Each number is 500 + 50 x the weight over its row's rms, rounded and kept within 0 to 999. Layers, rows and columns count from 0. Numbers have three digits each. The size before them is the row's rms in percent of the matrix's.

# up: layer 2 MLP up, 2048x512, rms 0.0373, rows 102-112, columns 0-127
# down: layer 2 MLP down (transposed), 2048x512, rms 0.0345, rows 102-111, columns 0-127
up102 112:524519535478519513392478535470488560587555515412434466559571474533478469532573502425364519531546481518396438513455469519536514403526536509540449512445549489464553519478498447573475560501566501512499525473550524615562469480353544502504570426524520553531615504419466461532497515514586546558493542450568517468461573488500630469491537465538479475452548619526554463466540504530524594470466
down102 106:587457483489475487494517429519549494585520485437534564497576570471472557502513478551353539510568530502484431442524528461509471492521504551549364516475499534467479422489523601450486455557558561445493580455545560450611486530496538469522498498452534560510500563547518581460542501500574492406476537500580525490477571520386510544574498456419454445442605528532499406486523547569572427531583
up103 081:499474446553462547495494504506429617540609439409456555440568476508468536554462435417563418535469490536529517534469539360483587509574479534493465454593546535493494530415554541479491418511597394483587431463477492487640500435500454463503434450568508556551566519489492508466462489614566474618535496519473518441451527482556523436525525484440553559528597472441595527484476603479469503535460
down103 116:561405529535433435519476419396489572501518461528540508537532595558422426496539457528538362427547568514500540553542415437495499508406542539519500445448527461558521527328497658502469418452527579536446512420446444671507565460472411563532499478548367514579463469489525433531395551483543427512479617606534444480480545511519463474528446507570460549507517579477503470442415511488522475453492
up104 102:455455559483477570506481475548507496507591514511450493432440469509528523534474482551516449483440522431457621521460423430529511487513462522465478459588552557445466552480496500460573466462525519559544375526496531489410510453471428560533482582505547515483624497544500419486490531474562495508501587422422464511524428529556458473620456447561605493548534517444531483416548485519485490475556
down104 099:564500602506418496533584504495403584547531532517413558448498491393540554538456505514497442456516536481532514493515526433501455424411394538510489440572567403439515411517492472480562461454541513509492413470532538499464537527517490497514548559478500520541452493656510487473552494555609511500488499440477418492495478547439432493494530454534488536419483452484530577512567504491621488490589
up105 099:439465516507409508388562485505455431554500535313382570507495515490661454535431473502417377482481434545572563486501466454427589501489607508496478531516426489491605401486556532481475472528506529639511498515476499404559497526424432585416541465573521543569530493446429447520535437568511431503476491452433499508561467504507513547517458513525508483550505549510490416569541447492464447522549
down105 084:474493474586507503644495455508623513539410460513536524514536500432496522434477525544485433482498429539516544470485452497498458448505558469491437477475501469498500527506535525508544557515506508429514474592549398490489466540523484575548503465548512593517355545474485446381633476479419473518519418489454505504423457541489473452482507465551411490406512507504451390591548489456503453425512
up106 101:527531544539583574424461453576516483452449558530532569542524337455433529508515560552418382522584514491601498435520564501473460513436506483438456552565496523446501518472563446489459524534474563478478476415430476506479490491539518548517488499495503568391516502521484495506503507426450466582442426464513545453520549513489477509446523506531510533602368407469440620555523467524492496534549
down106 106:451420482465576564522482468434468446400528583539541560576509467508553475576502485442485514516563354452448514433598508530401553520505576441429431576488530492477589395484511536536519509623534515486489567458402465479464427509637467532453560475586529511520638539514477626441389521495542528480480524517510547506532538508477445456448439527449486500391453541491408567499509537535511465485489
up107 103:436465414460483501476462488474496552460490410465581553514519531487562505425565528440471493576517466512495546493454469511417485476544550512536473528401477522488501497505481535569437385507502514484478482576491476575627592541487564543508516398490414566571503471473513509494548516541532541466569525539525474487512514391498587473511494527546462511440571552522484418560586545471450522515487
down107 097:444483487401501497522586449413572550418529379561485496464420576451518441481406521406442458525508604554480570518522514535474385461431417505510563546461523512513488590479415600504461503456432534505516568526423483440469491518523615520462519473453442529550566480525443480392559474488623468497519510568405489495576492484544553482507479421461503468525565473482478537530505477587536516619509
up108 112:600549445628466478490490475454550529672570470504494572363473510473476509490423432488463441495529500580575549569477529471383515514533538530423560538486492526553478537487508535495542482504564507507520428469506454514467495461476419422359395500621445489460441565581417475496445614554517537520591535533518615497391500574464545445582466544470525474511673482508494455514468600489554555509496
down108 111:468558533495479454479569562435542495579583486505501497492540540531354519483530532525555521465580542549487526502434530542500515581401486483504428459442476505521469481521509550549452538402448483492460550459552500463564447455552437413467468521545508513488504475498480421446427384496518468504416545553467550480563528544491568543494574500505405514500445599517428573548477532452559529522510
up109 098:515568510616510512432527508449535471548634543479551508565428505498537447348448500510488503532554510526509536473519433505485522555542514554405477522564383451577421468503455528436488482514449521489529403522545494500425474505457589417426502524452608599418497544439485495517526488551619537473445546511500627462440520561519529481539460466464522463481475433517551474498417547445443539512517
down109 089:412368402527531479520467502391498506535489519422461504525443494594538369470479477446429487472550469481473399484497442549495479448462505494475458517562495471391607481509395576524493578509462508459447594592486437413468488494519452440456483444482526588543478545466523540513504534508582558520518447549492444497532540536557492529542485576397473458460553468473402434500492566575505455461461
up110 105:550568518466418490498559519508530489588568514506505516478455484471524462456505573595464451475472442490445595510494504496488439411557428501511526467486546462557536572501486449436502513479474410671626516456506464494534441464409530497458404450584473532470539495477543504542550489520478467527557445486444538485549536394529558500505458535476489444570613485523555481466513476594505566552532
down110 095:497515442407511559515542502480506593443473498516510483490437528402520511520547520485477356529478473483518409512559438501546478467520447471537470527548635434509469560476509529479483633468470526556503557469623508519522454478443537502461483440538449527472517486448466591501596490480434555436543448497547474514506551406476565563484549473450469465559465484507545590535565551550490555510403
up111 101:528535445504476584463519464485499439566527523533507479571545475489528503476510556531543497533551530464445475527493526458506487533484525491579508565477447508497508534494489511514535484473470505468487463578533412532455490570549489491446424513425467532440493494489541413472438461547478554413598543462594544503597479496515558538526525586422523508444545506458511538588511463503460495465602
down111 096:492519458469513533433554427464411492466422509502481535596579490550425483522510472552494518554476416508554476471503548514618504570494609409505482589494488555385544502450402566509511535419485555531518485442479526505432550560453486523516556525438576535568527402454520512521540551548549522439488478504618523511577444544443559423496500496426544591475470484605476452485432533444455464434502
up112 096:452470502518417498472520482580465453506550476473529492601566472451446518458419563557509516523506506421512454416528536466486457446540547511530478541433492578454466381496647541496484475454563502514463495414443462543482497578533500487504474566515500563487429484596549489493472549503476478530503478453591482505512524493445542519433516529463504462500436516496493527410452483534505542480489